config = dict(
    n_kv_head=5,
    bias='none',
    parallel_block=True,
    init_std_qkv=0.0289,
    init_std_down=0.0,
    lr_mult_o=1.01,
    schedule='wsd',
    decay_fraction=0.756,
    decay_shape='pow',
    seq_len=512,
    doc_mask=True,
)
Each number is 128 + 24 x the weight over its row's rms, rounded and kept within 0 to 255. Layers, rows and columns count from 0. Numbers have three digits each. The size before them is the row's rms in percent of the matrix's.

# layer 6 MLP gate, 832x320, rms 0.0924, rows 208-344, columns 288-319
096:148119106134168111172142109122144112104131120095167144137112116126146139177116152163131136128113
099:115164127112109149156136116181091165134093129112135169144102197126149081104091097138146147169112
100:112160169159151117125120126092120101138119100134128096133116171140128116139115131138122169173123
102:154142137135131183122070097133177154117092147087147149118113178150123142154142076130161145185115
107:120110104121136157138084088116109129090129118118175143093164118169146129135121143114131145114145
101:144096136182104148146134101136143143138123094201122147127120118164114120128094097153135141159104
104:100124166077118100139130103129139102160128102132161104141130125130109130116159161065141164140118
117:176135161126130135151143135157148127122116161154110141162121141130155137149099062077071146091109
105:135135126153114115152177111182112159126115134142122109112102166179143094130085099127176109151184
109:143129174189142113168131114132170084119142102118122168145099144158116107139146146110110161187124
100:117152149147137171123125137144162095104159107117171135191142111123126149133142154132107154152101
103:124089147127097136111129129128095137132151085146118132116169128130125121149128129173150121132105
095:114102174111119142130120112134130123106119120139108151165144123155134135098112111124121197134121
094:115157134121092143159118103105110134126146094162151107125141091189186065140166132134142171143096
097:159137153191146145147102142146119109120126119183131116148135165105125147124141123142119112163102
102:104116130196107150141108172134085147104117101157128126128151120125121119122128142160112153112103
100:122146104147113112143145126121143110118121104095111145135137171093149127103086112187133170113111
100:113139153136086146135165118101170110105122109167082170129138145149165147142150085128119120135140
102:142127109124124117166154087130122131148122177133141083109141144089088161121088121119120106176132
096:105096118135161135153115145168136121165132123146153089123133146140132158134114107117139140152085
098:134106098138128123106143094120130100120122144181109110149125123159109098103121149137112151152111
101:140097138115122139138115151177117140139091120133128135162140137097073150108111124078156109148102
095:105132146090114153156131130123154149141125119150139116094122139098114097124128126139143179108133
099:147125145122118119136127127146077171101134135134185121137155115145131097107076148095090125139137
101:153139145158061123093171133146136114168138133142149158136091120107123086137108119149128104130120
100:179116124110112176169105072121140106186168124147145165136111123124109130117149130137115118147125
096:162116128109121138135077168123165128107098100110164147140130086176142120117161117126143143144135
101:154104121107113143136137114102115127132107118105083075118159141135084132123127146163124123165155
094:132130111153100121161135093137128090107131138095133189105110129170107138155129128137148138144122
103:130106101139150140107112134157126088107134097170099081125110151143105136134152132160193098171109
100:147145165102063154132089122147131160117118132132132125170115145117074123135118120131157146148122
099:156135135146118150137135161148144179111146111164131169142125145119143123126133081153166133162138
101:131149122129137102151137187081141134109110145120140131114140191094125117105112098101122112122150
108:186126099101108150132142130129099132124142132148123137095113105130080105142073177156143123146169
101:087114154140102133119109102116144078116115109134141114168155106132148123148157152141118139161120
104:120131115162121154156144116114158144144119118106103131133130142122143093144116126125127140153100
101:106129206123101131128131137162133135190113152086090109134140148121175089106120112107112186143112
104:106124118148115140125135105109135106136139151145150154098092159138132125128164112122139182123146
099:147088103135134102127118117135150091136121125096150101157150175124131144113122143127155157121155
097:140146098134116148158115134119147111135134124132153105115092125169136140103091109164090129106096
111:128099122150137125122118160125126150155108108098142135075118156106099106146090127191197120147126
104:160122170079161123138102142159119097120122174184151137126129125142172132109119144141158118130118
098:155141154102102163127127138140145077110156116139153120165122141150133106097121102114114145139178
099:116093119127120152151095177109122131107099121161147168107102143151118156127139107128130108121107
093:121100118149102145121077123102132089113171078127068107125094157119128132146127170127150133137108
091:097110133109099127141148057139114153096131100114129120107130144112136135132146117123151151180156
093:216092171139124161133127111104165070179124097082110132149132118133136114118173127108093121074143
096:138130147137107138106109168178131150085135133076112094113148140158150089106085124147103135185112
097:140096095120113145144133115183124145165116100105140106145109136122141086172095145161122170159109
103:205131144185114153152147137136127138135164142112136115087151150114141119103121123118122149114152
101:119115148165140121217111100131133125128130158098150150139117157132146123168122142140119117130134
097:163123174115149145121065106096158110102141141121153145165137137107133121141161164132097150123110
100:122129132110101130134135120151121124118129119124086128069156152128112149133094140153090141123160
103:129126153153084123123128123158112119149150131194103143136144174117092091087123135103146110141138
104:123145127112171130131119117127119129127130111064140130113162138123143131110080146105094114097141
095:127109145158104176144143108128113119101089121134101141107120141118108132106087129161116131162086
100:110104118100091167140121073135114113122107129133100077128124153125171117146147103101096128127143
104:135115112159146148163121124132093157140140157106119161100137135154112127118136103152145147130092
095:141136126139117137121110182143138198150131129133156129165083108102143159146121144151161102120082
099:145126142106108142124130146111122110089133150158127150144095158154127129157153114124141162164121
098:149133140174134150096121145138122156115118136140127121144079136115126131116113141141141136132153
100:138105119143107134093127148127172150127120095137130089123143123109119082077124126091164090139136
101:131108109115095138116121135139165123107122116105138141131100139147126114168125145152140179152155
099:131167090134138165103154168112150139098136132139103107145091128142138095128132124141156119105105
092:139089118103146138124138114145121124114135133151090061122117132106126162109124143112100154136116
093:158088121096115118149123161136128144168143133135110143185155131149105108136127129162124149142144
091:118075107134086133134098128143128116185140127088128141121115157103141101110141110151175140164136
100:133132153129119120093109122141129117120134137145101144157095123153145120164097131168105115137113
099:165133140119129172127140123136173087129149135116108125120085135155116147122096129103078138129080
094:145105147077117145114086156073145141160154089148149134142127104090102141153158114096126107117128
098:138145141128144144141099123135114088162178077159130105159140164132090103112156131122089101103082
098:145098132120109140141132132152114107145144143077164154100151124123101093159126128171150175123099
098:117161154127133167157100132153138108116137120111143156152104141127103071136140140095103147167112
098:162119150158112108138107099180112129128119113095113141185141190151124126129072132171123134143145
105:138111121155115168152115121143135150124116140113147156132154171118162116100106094145120154175135
106:144134128166076116123128125112123119155140123123132166095126147159116121125126135132115154154107
098:119149148149135127123092120115083105145141111127094087148121163159093088128113152146161134153116
085:133166115119115147111117192154139116177162133127145111116143115162130106159107138090128105154128
100:168124136103119142144126097122170123077150102124117130159120139177155138129138107106139134136121
107:151135136123129127127120128128147172118164140096124134152117181147116138100105119141166136115109
090:098126084132126141122145120157135089149144145108095144179124192134138090112067136109110148177110
098:171133165168105137140135105157141144136095125147134120150168112117147132181124146159152097117154
116:166063145166099184097121145126141159101144138126102145095161166183112139152127111088137147111136
111:148127159126150180180167099143151120136186125121158130138122128177119129130092113101112122164073
104:158100118106103155115070107094145130118130142143087114104078170145136184123133103138133157112141
100:103076168115123096130107101122123135129121094102140096120130161167192115135125095136101130087126
096:156141172132107138145141130148139156148115109126096121146125151098140135140105145127115156147100
097:134085088127132160154116128151093159161109127165111171143131118119118130121112100133167157126094
105:143153165146118136149115110122134141111147127135135180158126117154168105158133094122114143157101
096:145089134144131150121144118117111121128111128154107158144121112146138102114137115116120122158122
098:177102155160148150153124132165110150129102143157102097135156125136122141106109133125132125170111
097:137115111160153123140122156154197114145209125140121141119124137097134136187141101168130115127156
098:153165170119133138189145094099167126142074131127116117104124156144121136165122073110129111119131
111:170109118161105108115117099140165125122153131104125175114120140172160133161118065133121177178121
098:085158137162129119140135162133122109105142120146082148099120131118086057102138131147128115168147
101:100127059135122158147117163152123119119128110148095119139110119177124104111157141151151130161122
105:149107142128098146130090110157119105102151137119136133108095116124161122117128088103126111114090
105:139137143122118166131107130104180136141116114092147121151117137101156138151132117122124105125124
102:080129109156104138168089149120131149117135114123134141109142154128133125145106138094159120166153
097:122104151154108145128111111154115108135159104134119131125105122136139099153128112127127164147133
104:102127122097136149167108132128105134113120109133128158120119142134090053141111134151107122088141
098:143104136156135119150131081150118155125149120155147156113137106127109147091150165118106137127078
090:145126108100093142172119129115140118135162110173088112126159119149124116141108114132158137132136
097:141125158117126149161151139189118147133151119169129111085084136095148125126118115103103144137105
095:112118137121082145165155134126135138116137115060103145120102107163118126163138139136149148129134
101:159144141141164161133142138135136131154129139098134133131082130114161141135150124127134113107080
098:105172106148115115138096165118106156114117131122146111168146136137110125178106117181063130107123
096:107135159150130112103106147103113122120138133140117106107139140135121139119087156120135137158125
093:092134170174138142130142148142129112099120093087179162116122118099120113132126096112059155156113
107:159081153123104119128150111172127137141152113134147080102071143124123092119116143134164097138100
103:114115114108113145123105127171168154127140146089129160144135188078145096147127129107119132127129
105:112133160155118140147066133154167103094110131121139178143151139103150083103088123139115179160113
096:143087128093106122150104132126132131141109117132143123101109120189056110104171124133103126175123
109:142119157131131177144102146143121122106172153112135160096093139109133128124143103099121107122149
102:112125129186152117127082137141166061129144121098140109156121133128166124129137119109061113133087
106:113141112142137151139103128114184129127155159093126175061160124146162108118137127113098131147123
103:183083146146085181135115130152148145158140148097134117170083150084113114180133110168124105126129
108:150098125138110146131138147124113128140128160150129143102126177139154133127131098119156134133127
104:158081114100123152131164111158152117110101136112080144076078101130104083104144105100156153149130
102:120108106125113138138121151135140129108133123196158143115112113171125107156089138147141161171138
099:109082146109130138148098165137130106113115116137096148148133159142129084120133111125117167129066
095:142137153138105119149100128130141135082156123129122157140082175148083147133177118119125100148126
094:140106167169102126119087124124110095114134106082121166148111168137098178149150143095088149158054
103:158108144127158104153098097125137123135162088162155145158118150149109112139118155112113153156116
124:139110145156121141148113143163161080138160090141114152134104146124163114155115074135110145149101
104:136120144109085115158085132105117166117148107137103130114103149108110132135091115175132144127150
102:134169158164106136125159108099134070119100135085154127147107168126107133109129135095120117166092
102:154118108122116146184146122135132149137122127146128158094144140107115128143115120143171105114117
103:138152108109147133126135152125146119121150113100145151104122167170146078126111127150142130133060
091:121124117132119169086134104137117133105108098130120147115110106102143091103130142123140173143151
096:105106138096130145114134128172132146088131129144120091077130140142111075090139140110141142158149
108:193143133113137156186118092110139149100129132105083160145132132113144114139108100151131091139118
091:135136161154066137090119085122128094145097106164106114104160114137137166063125137115170139155144
097:097155134113114136148141121131099110160122103083133080069150139161125121141095100110134150116134
096:155127154145097145125135123124116099178125107150148070199123154133096118140134128158173127116144
111:123078100109142131141097100117157157103143152154125099138074137137140152095114127091134142160129
106:122127155134115105152134123110130126151155080099133109119165143178133132150159117126128180136145
# layer 6 MLP up, 832x320, rms 0.0914, rows 208-344, columns 288-319
093:071157122120123127122132191097087138113145120140155154120085160123163124138128142151108118107168
102:101119116125155135093109149154144122117125118094108146141103121119144109156124140137143135154152
103:146098099101149147096114178088127141105122114146067134114112155102122101147149162138104094096178
104:150143132120155160171130141149096113129141153115152092120135120100152174124128119117142137142124
101:121138087113157147114102144179108148104119119147154147153143109133142125099149142150106150132155
090:120165137135133108148148132126121124119149136123148102132136167117125156132148127093149142146112
103:159081159143148148146134155154150146156129081137112148113100127144152105145161092113155103137119
113:153136116111105151108138135092132125105112118164168127109107110145130100132133163112115141145077
097:113113122108122126102111154098094128132145132107056146142129157142134103130120108114098118159093
098:124144149098144113147094130148125111137158145138154122141118147148138107174104126150175120131159
105:172154137112127119160118118108103097094100113099127138114141135110157108135115122133158114145137
098:132109150115112115082150112093119121169107119128133158148099119131128134164118163144126136117151
094:104139088167159140161167110108114143143158133119123102106136125114142110139120099106182104128099
099:107098159133142119142106128139117101099082137139096180128118156099139101120145093108096156107079
097:096133134136145130142078125121125123097123120188081127096108137091133122144133145144125105154112
102:146124115101140096127136117136100123098168120112116129151117132085125108128172119127137126084155
102:118117097121117124129171131109148105110133126146117113160126163080133132108145117078106120132110
107:139089172161136134101156129174081176162120117098122135120096131130149098088118138135150205182126
097:133112151137150134122081127142133122165158107136120139146146148121126128117128180174112151130113
094:110106103131191118125112144115122142160131135109143099128153136112153160077114106138128150101150
095:138095141135116161138173091138182143145158107096178147096163096117143144126154143066121138133083
097:129105134125161136153126136125137146143135098131145119107157106183143119136098107135098168162099
096:162153104099102120082133125143150132139102135097148138136165096092157111155068130115125118136098
097:109111124135128075116140164112098156148152071117130135115122121122115102208127140137125160114103
103:095135145065132130092136133133126122080087113130112140120102122185144121191142102114140149080127
104:117081143117105108153123131140124138137138141111190111091144141148084098157097152111126108113097
098:123101115126107150127153144095132107142147079146134119180128129110095138139170137156132137133096
102:124152102114123114101151110149096093139103092100092120127129135150069159091108106168120084140141
095:079118101115120162143160166078103083102116127123115125095146113148111112140133124148132122113111
099:134139133102096096120170125124106118095128116142114125113112100162114124155106120110149146150172
100:088098127110115099141084101134102101113119086115113111133130131153159131146122145123134105145095
096:169146101127143131126118112109138101142148156124164107106072114113108163125121128121122119128112
096:106146101124146123151106108160104119140114087110096131095140118139104122108180152096131106156151
100:111133136129106149092123131090134130131146120181118112133130133112126118157133117108123159125108
099:146109123173213121116149144148154108124117142119134082173087126135100161163138155141113142136095
112:169116142161096112110155153116145115143106130165153148127121152126093144161152144086124128084136
103:128099075083107121086130152084148092142135117165069092136078169106146197093130121128116117145126
103:125131129114120081117137110122116114115108126100145148087105121151150112135120146141128103120098
092:101140155122116131091110140131142153111114145098136163171078122138106119137126181136139107123108
090:105150113108109150129147123105130152166144153145170086120097081108106146139159131124154115125094
104:119180126121105152129134151111121094166089130127143157137172113137169149147186123094102157147109
104:123113136116130133095169121136124131127147095126114079117155117134098091105123118093113143103150
096:128124094120087130136086124135144099132112109078105134104094167149108161151135130137130152119120
102:119124113164135141149146114152130137123146111104166128096195099083129095165129174174137163110111
103:088153129121155125156146117160084083096088155111141157142148127128140117161114112151136182119138
092:131094104108110141114106135110138095135127190158087146103121103142172157107102091125122137097141
097:113152116143125113145124166125137184154158132117138155106126142144150123124117115141157099092115
090:143107100119154136174171104163128138179109140139110088087121133141091122134109149111154170111135
096:123118111109150097110132119116100134143130125100108094106112117135149119136107150147117112142114
104:153130125129133112109102085112153110143143066146133075122118165142129146127124094100100131138126
105:140133149123104119105157132133126109133132084172095156149124153150118113115147123055121156115079
097:101157141191123109120140102127134116150112094184104152118123142139135150139082082056102148138137
099:140107125120117117085100134119120117153091126152100156124152078139153098110107144147076151140146
100:136129108122077132074173142149105142140081165117150110140143137113130113108131105105140089154142
095:134144148120096136123067117096124127144154088140104132114117144093138136152133102144126109145138
099:123144089138136121124099100115120097072049139130090177131092105104144131115120127142116097111162
104:127124147112144132143127140113116144098113139096142090157118143128118163113124162141110161160122
105:101122129179088157120101083166129118171147151088114150099106101119116140145125126127151121131111
095:122167117156175112101152146123105119139089095156118147116120140115129113122142163090149093119136
108:143090126139174139101109107151122097167111120138144102172123147131163146110129184126103134110117
102:116149115157140133091161126126135196110086114177065124124067097109160143125113134105180076123128
098:066170140149146110146111077116091111167103094123097134112145140135135124140134159135150149122178
114:143125115140144149123112101133148105077134139104106085157127084131107125147146122153121150124125
095:121149120118107122171123127154132086136153127167136134106089127166098116123120139082150156126084
092:149112139123103120152102111131148093141091128103148163129096116156158092133158091125151137152146
084:146161120128128167158131096122105147124127136165097092106106114144158117110106141106096133165133
087:118141115149154134149136155109069134113101168108113109111070135079139156119132120152118138116115
102:149072113065124153114119129088128116138106117176178126090078110138100132174145123116143148146151
103:068156185170102127157135144138126117115141153131113107119126098156158115088139152101122126150106
100:130141149118144119154113115139096167130119140192141118091169114145122105107091115131142160140086
086:117122153110166133132117130102118121142132120124119099152123138101097123156181155109109078111109
098:141135118147117128131106144145117099086170107104097113135127134139153172094170135104124156131130
102:122124081106117119091121129119103100129137105133144126135121146117089126147116099095132140168138
099:105115156093103122118093087135113109072127111125112142106125124142147140078129152126102129149150
113:096126104119115089125129063156119128184116152118116135120142160122162090115112141125121102128159
098:134114181174132124095185098169116128163145119165158145130115166133185131149100131152137130127120
100:146123089164136128131149100145135105129082152104137165134097113124102137120156092125100113160159
081:179116119127149168137124101122133132155089141109155127118144149084124103126130123120154200148115
105:099099142135118139075175151126145100179149129115116094121139140096164111137145083138128135140186
109:109085166114119130128156108142153172114106100115151136125140118119102142129137118139118164167066
089:088135109106140074131151111137111127141154162112107106189135131139142122127128116119115164121115
095:158159079158165105089156096115128163151137153128130109139101116141135111084161115117108121156122
113:103129137189132118136149135144125119142131129107097139151190118137092129132160118131118139122113
111:165157071177127134094146136128126116169165141135133135116117127125142114193121084136119125130143
102:077120088131150164156115147104160143104135135134124125133178149143118120108099138148108099132108
107:131199109125151135150114140128120134125118109131140110203146163144128123125134166134118083159166
092:144168141138121133171145149110136144143127128116103156117120145100095121120127153113159112114172
094:131108131117164090116140133113128124088159134107151163140099142136155123162135104145154107131125
104:128132131129127147143170156123107127143109120125104109127112141110118096157151127111166154138186
098:135153122151145112138115116070131100154155165074131136132110114143102176114157111106161075108117
099:121142110146103150102094172124154127084056167114099131121129082119141145141124103147129115131158
094:137132113127089152111112145129104114111085131086158118129110125131113113101124152150131146113135
109:160134112082102096124134148109158122118111169133077161136113153157119110113159141138089136095144
109:095173137149119158171147168136083133188121135143137097087118123101082107118125144129161115118167
096:122183120109082111121147156126137181189153108166099100115145122177109148095127104142127115152141
103:156127123107123109103130135109146103117108122142146165114142105138158116155167123106117113145150
113:129099184123103126120128074107155094157140116112107161157124109106130175143178077147078167115129
106:131114109148120116153109159094119143120136183141160133119164120115144135102171133103131125113134
098:093075134116156089121113146127089124139129112158105121120126151107142151109075165052126116172163
093:168095141181183127140117136165143164103149119137159115181140068164167158101145132115115158134095
102:123123119133120129110168154151121126113126155107161134125170129130122149115111154148167094157116
097:086169113149082132148117166111128099095124119110117103115112129110137081123155101084134146138125
102:105125146123152114152110113160132099122140098111155156127173149104140135101179157108119139172107
090:157131161099139127154127136126148186106155167164163096122110099132113094133136111119083091105119
100:133145142162129139115094108135127123210110138113216130103142127129158098148125127147119096163131
100:140131095179136164165125157136137134153126135107102090133140172151074135119122151141128129087116
092:114128139168163120119151119156173111115139140096143187109160133123126132179108112165125146136122
095:111120122128141178091099169135126126129131158096113125137144113130084147153119154151147134142115
104:134113087128135112149118144122142122094143153142112160088097152181146159123122108134131084119089
105:172121162076141151163138162160136129119118138123152112132124119125087147130124107144149127142113
100:137145131123107108156076144127141161128127156119099137116121124108138150110107098128093160137113
098:121167090104129150149095114062100156119170091108147131099117120103110135134151156156163115114112
096:174096122152152125178135124119128187159113135147127077113091130107094091154122141130144064162140
109:120141162092152160187169125135097102169129160168099100111125127112129118120171111128130087122152
100:065138148112140118137103116145128098152100136133116092074160113148157105102118101109129099125118
105:147118114100124173140146102116085139145104154174120153035131118157088129097102171097159113161072
101:121130090126115133064159128119125180144152122091138105142129128128144085107100142152152130118165
106:152154146122127132140130175126139060124122131123101144081109113094171113119084117125137164106150
102:113160114133133154120121094129146113106118115142140140123118109122139132119206104122184108120108
098:090137188157103106156120107180136086100095119147140182099162139089125166097127147120108130147125
105:124158127151117143113117107156093146092132114187080112086150144106081120089140129153112100133083
097:135135142144151133146149115098155111160067147145173131134103073068123159083127145116155136103135
097:112162110117134110148069170097102120120165098136091107151158138152099126139131144125093177167142
106:119136109135113148114124150146101128122106157177101088122148133183124110126112186109107124124154
119:122115192104149111129165141105114141111151141094109116139138121135110122130161164144146098127126
099:167128123118113135113159155144138111186125095090091133131133143143113112134109129125118139150145
105:155144124148147097144178153108115169133102150098140150116160158116134086111058155128114154139112
105:139129129106098123089150104113138146100130101100138077094139157097121060136134128147144159141123
103:131142131125111076106142148105116121102125121101138171123086087131160119068158126135149117112127
105:113113135106160183110126143148113127086091122175137108110118065143127081128144127113133165128156
099:079160121123111123133141179143127148152109109114124129107162164089145099105106072094108128150120
104:126128125137133123101132155192144137140135082150125133108153089089075140138163128112127136124163
089:106152129102156115170130165180122098125156088077112121135107149101086089167103093153117161125109
099:149143122137121121154102135124194124153092133090167110108092156146094126116122129103131126104167
100:138145109180147129098166161085122108134119142139145134072098111118108125095098118072121124164115
102:156129107108092148104140123115134098146106100092158143121108105106123117130180148102102119087129
106:129130125185109117100138147146145139105146154160134123162126108116154103130120099132119132121116
# layer 6 MLP down (transposed), 832x320, rms 0.0894, rows 208-344, columns 288-319
096:155122111117131143113159117150111123134121131153096082087117129107157110119096112085158105153125
102:130166097132148098109144103153129146106068119105130105117148151095102141101144150166104094155140
103:114091123084120121117112124118156144109078096126107169096125163138154130112155126094083119091110
102:142120102145087114119091120135117102136103147123139138109122117118150154139132083112093130094133
103:169135168127125096111133146134170113137145151159122098154122128150103156082085117147115118100112
093:141099157169128122125114099145113129151153101189095130106088146132110149139141110141112175146142
103:077120122137178116154111126140112090124166139169157123117160111118153157140134142125118107169092
114:145126157137142152167167088094132161120141121096101064113102106161113129144106159145181104150122
099:169111090132130150100139154098139153142170164125124135090082149094134108134113175137079102106103
099:174088088106160126140152171164127135120148114133148122084092098129091140111152096175127075159127
103:142124178111122130095142090133085136080114157115097132144174132136109115103143134153133160151102
094:171127118120154129178089119154172113133155104119110133139140136128111150061141157119104159155112
095:126129161116148131106140114136123141109107112121117132127147111159104136114098149130127130085136
098:151145163107113092115080127201166113162120113102140129104157156141111137102104138136160135133145
100:119106171096120100124136120147159142133156140109096127124153115136158124187149092155170130150114
103:164108116121132149133104123125113141080108108104132114145146125113136152134085162111122105093173
099:142156127096120101149125125121101136064101124159093130138167136144109126122107098172143132147121
106:149124149153121174127179091146139127144151129135127184120136130155145128101150131118129177177117
093:151144132126141116111154138127127158108137181126147112111139134112121139108093118128121105152140
097:146155143168115176120158129135102180111141108145081153148100100126097088102124122077093113074180
093:085171102123129097164153128133133126072125138180115158122156144128119150133143150094161108153127
099:160170134144149123145160134098178112143109123141117086130124083131119112137102122167083134114103
098:123100131125150091112141166142154136133123137111150149154106171100112136111101116174138138083132
097:123109123135127142098083128180117146145141124128147159143132141126123122128105146104115100133175
102:140139134109166147094143136112102097147145161130103178134117084124192165147107116162094102132121
104:151136109100100128152123128131154114133126134118134109094121159118169114133090150160109146116144
095:168132147066111104123104138116144135134120126150145186125083125094087130124119120117175141123178
101:126138131130114112141143129137139126098157133161158175126095094136161092118135121123100146096092
096:121132154107118098129147114144121139205112148180132131155133130117163139104167099122123141143146
100:133104123128127122101090141169084115147148109102101084149112112139134144107115161133109125088133
101:135094158119077105125110099148119137150099141109116121145079147116118091110137128145120121139111
097:139125129093100118124129155153159193152129122170106161112103112152119099090110113172171137118160
098:130145112150138113154125146138128165130121205136171105095120115137133121172082103179148111117130
100:115141124129168125148169124111163149136149133151130111116136114121135086163083176106153144190151
100:121148111129195152134121122116120120105087133114133166125119144128157146139168109148116108131156
113:123116142130112122140151090134140105148103134177095104147167110089125146142156134092089133089123
102:112116125110088120103166119112135137102125083123134114115120143128165111090111143122141144148153
103:122154142104113096138137129147132143121124153134097136124153147164123138141112143118135100112094
095:134121128133123130153044147149137124118094060147133128110119196108120186122101143113104114130128
091:184145121145135149168107109143178157106117086140095138100123125117093135127144128105127117130128
102:102128133125156129125092096124172094144107125133124171122176083120130126102138109147131132177089
104:155124152115135158137112129122073134147109117108115119160125129101127127112123143114098122123133
094:112145168118102153130118139089110094093144155098153080128155126104156104156114106112124191159155
102:186138144093115143144144158175120155120101107135172112067129118098152123128151133139126137144086
103:131134122093174104147107069145111088155103126118064114165127178137123153156104141124114160167103
096:124121112105119144122103147134075128105122157141115139119124104135148183141077112120137128112129
097:165108135141128149134122134161165077169086167134147141129128111104113103141137147122082174097070
089:139135098138135099140121151175125158144144098097101173117107134177141172120118121154108111118101
096:118122174139137184133103136099116136127144124148156111101139141113127125120168141106154118122125
103:115148116090126127088170141110125103167115082134103122103120097112126110077117146170137156098148
103:180154142164146144134118077162105128159141152116094139156163137121162094140135144135103158113091
099:137140166110106115100143122119152123093155156145118107102155129083105144129096146136106151131125
098:118077100120139133097140094121153162114132116173163128125157124123155114145104119163114110088079
102:138109158104150069111116145109170143135110157106138107118138092124094115145069146118132099175161
097:101073171103142167130120121114158119125093141154104142138117114125142108172135103148134107147108
101:127155096142143074100106103127124090100120129125145169152151094129172102098141115131143133095179
105:109148160104119130138117111135103124123148137182126165072128124124110118147142111118102111121125
105:151069175139128111118133091108138112086095142122091119113156174099114136129148095130139144103117
096:153141130108147177117132105130128138084175099091173115161113098103136108130192161160098173097121
108:078107102122112120130144110164177110107081139102122164131088139136130127125120172116197118152142
101:113125139119143143075100136168167104096112122110141159094147141113164124124134143122116115096122
096:122110175128109129138116144137123201137158149109101074105115141136147107114127151110140058142084
113:122149130103148119122147132151139121125140123158130088121121111126118151106136127158171126106091
096:125113162159161170123134109110157122119132157109177134150126151148160103129137102175118131098154
092:098114122124126085145123150144084119122128125148135119149090114139113109112134161147164136143113
091:150121117112099106123141130155143152155139122121076147142151136178132122117134153117106139131144
088:129131160109145154125177121132157108121122125160130116133158132161107127119134127125125122124128
101:142139127132154118126128116122090147120137152095125144086137110124133120141129097133137149124111
104:105151117144192127176142155104134127096121162127153140138085136115131149135107130111133120066096
099:130123122140119140095102144109103121120148148149107128132141164077119154072166134095151141150106
094:110102114158154104161133111151146130166126147109123103158111161113105205123111141153131071147140
097:110134143138127121100124137090079124098081103138142124155143121115093136164208089140107186113135
100:142101112133102112151090151122119135124144135153168110137161134106112125125134107156141141124149
097:166128151123111135160115193126158106138147164126151120104111117108135121180106116125146130145116
109:134132148117121116154123116136153128157144115123117108088090151107138111114075090102068105163136
099:137119112183118145115111126141135123117131068094133150168117130144140163143112131172116129105126
101:172135137130117110086122120092104132161159103146142074128071115143117083098126091142125130145183
093:170105136100131166114110195098092145165159131144165122156158128121128100177101126133144137133135
103:151091132106188104161108152142117133161103096135104140123192103123120103150096131107114137130131
106:106140164136123135170135068113115120151111124123135144122086061119072140133133116141165142159124
093:154154138116131091145119138143139122105160104117083159122112135117108139102202122135098114111110
097:145134104067141166133122179124090151151111151130109137155106119133143157115073077145122133102100
112:093119122173086147117161137117171119141144102153123137111162092116138118108137118079193112102127
108:103130094152114116135131143119106123117145101092100148140116131145127160146128136131126124156100
100:065135107111160139113121171069122161119127149196113123127117071122117133150119084090138167145134
103:116154114131122133135121140140133152149164104078164093118126163149184134152144140156120084152148
092:105113147119145138150127178110156160128143164108136129114159148108115175120135163148095145130071
094:119107129160112064086148184090155127087096142092111104114098144149146118182118104127141056133131
101:153120133098131101130114090085102115128151091148155105091127129105115089136167145118119100139134
100:124143144111139118155119139139111127164188115131126088104142105142113178149093150078118155138116
099:155126177119139165130104129159142141095131117113115161159139170145140118117132136117121150096092
094:143122104137124120135163154135129125143165090130095123134095116148112116133111084163120086109135
107:113150108142128102127119141152084131088220146103091188108095116119166128138121138163102134117115
105:120140112124120147112128126123141176158172119105129110039109163139174139113097033131109118124156
097:151139114081157138090102162115117148112140103111144118138144092148171155128143120125105122121104
104:149145114097143111087109150132149131127147097118135145149130167123103101124131110144134142160127
112:131140106129126092127168098130106110146115122105092161146098143105121137155102122120072120115135
106:129135148162139137139133122168086106116108122143167160138113082157089087119128137129152126173138
100:137142115113114106159151133118113110130131131131146151118107142124093187146105072105144102124144
096:113135151153127150135128068101151108124127097165143134181131139129123122148113136101122149140089
102:090113164113111123128074081133146152153116081138110128135140142110120069152143144132153077105129
098:107163131141163114163113115138158120102055148118145187174127091105112166100093099133106111147096
103:086102136149104097128093092161115088107135085107146137117177142124129117149141098172132173161132
096:134151098160146087089108146087141136092149137099122120153112077156113106135157114116097121137121
101:120103141149089166152151128116165113153123115129161097124118124077114121155144137106098152125099
101:135170107144123150117121124154130165144134140089090130137106143148128140169141112078108132131113
092:082081175145120154151162113140143102150146139114124091133106144110125131128149126109133156123097
096:127138161141147163138128143111112131125165111112099136140092131175124106168123158125137181140103
104:123132130137145107145144138150103118087145131157119182078106138102131144123103102125130135138122
104:069164125126150082147122099144109123084138155116141162101119127134110160124135118160127201130083
101:115130121133134117152135107153098129138132089154138139063152159148082177100121139160147141152111
098:126108128124130153150120126105133112107102092103130092151118125094146071111115092151181164130158
097:156154135159093101149102143135153159118167165158093141084099116147171141145105130099102075113155
106:157114110157159095102140136133115146138097089073143101139169163126094111140106111168114136117082
098:107119148095140107154128141118101127125142146146145120088119124153151125164115130147122088092144
103:117121098148143122106118094134120147134114142157132172086125143092131151174144140101144088115082
100:112102128105172147118108149157111103107125153182158151101120146105149102119151147104136124141087
108:120149096109159121130113136138158131128153132149160158101136097114127173153103096079156124124138
101:104130153092133096159128123131115107116154116129134153132146118181103136136144074155164106149165
100:103127126167114170179105139140164078074155151113126108154162108153134095150131071154111127123135
104:150134106152163093120092080135097139139119156116124093140124136087151163098110142120168074153151
098:137122123108111069160156071150122136120085114159137113180129120090124145151119130165128109123138
097:141100126153138117136149141143145139113157101156109098102140161145135162151063132097175145133117
098:153109158104115157122114117139130113135125111125120133137114158157071106131117161154175190147156
116:154094130134144127126104174126130123141117098153143155160098106133145118111135109124125118161136
101:181123141083135134107125132169138141138135071096077146119116165152117167133148160138122108138181
105:103130116150110126130146147165102184128122145111149129148156134130182115099100139134107138135125
102:157129106145107134140147126155098120097093096084132101139120125117141135175151099130104081137157
103:092100109175164152142169126135106113140093124115078130138130129123129133116094115135170121101162
102:134167120132177100142136127076139094187126125135120062122104116163130145140091103108142099101140
099:108124134142107112109096099122111148120129140157099099121140145116111102114099139115138183155169
101:136153138149167170144156089119129099082080140090088137158152126073131121144110139096151112154158
093:086120149154129164138097114138117096169114096123126099116171109120129156111149116086166158150126
102:126157165161140151203091138122189107141123130092147093118122125125119125133178149124144143084126
097:111112151141146121166138093098173122158161134133122111111114164128103120138085123113180091155159
103:168145126138109121119131181110128139146123134094159137111119133144102148087117105126133160091134
103:143117153156174144099133141097149161112091119110168119169147094117147118169175108115156167126123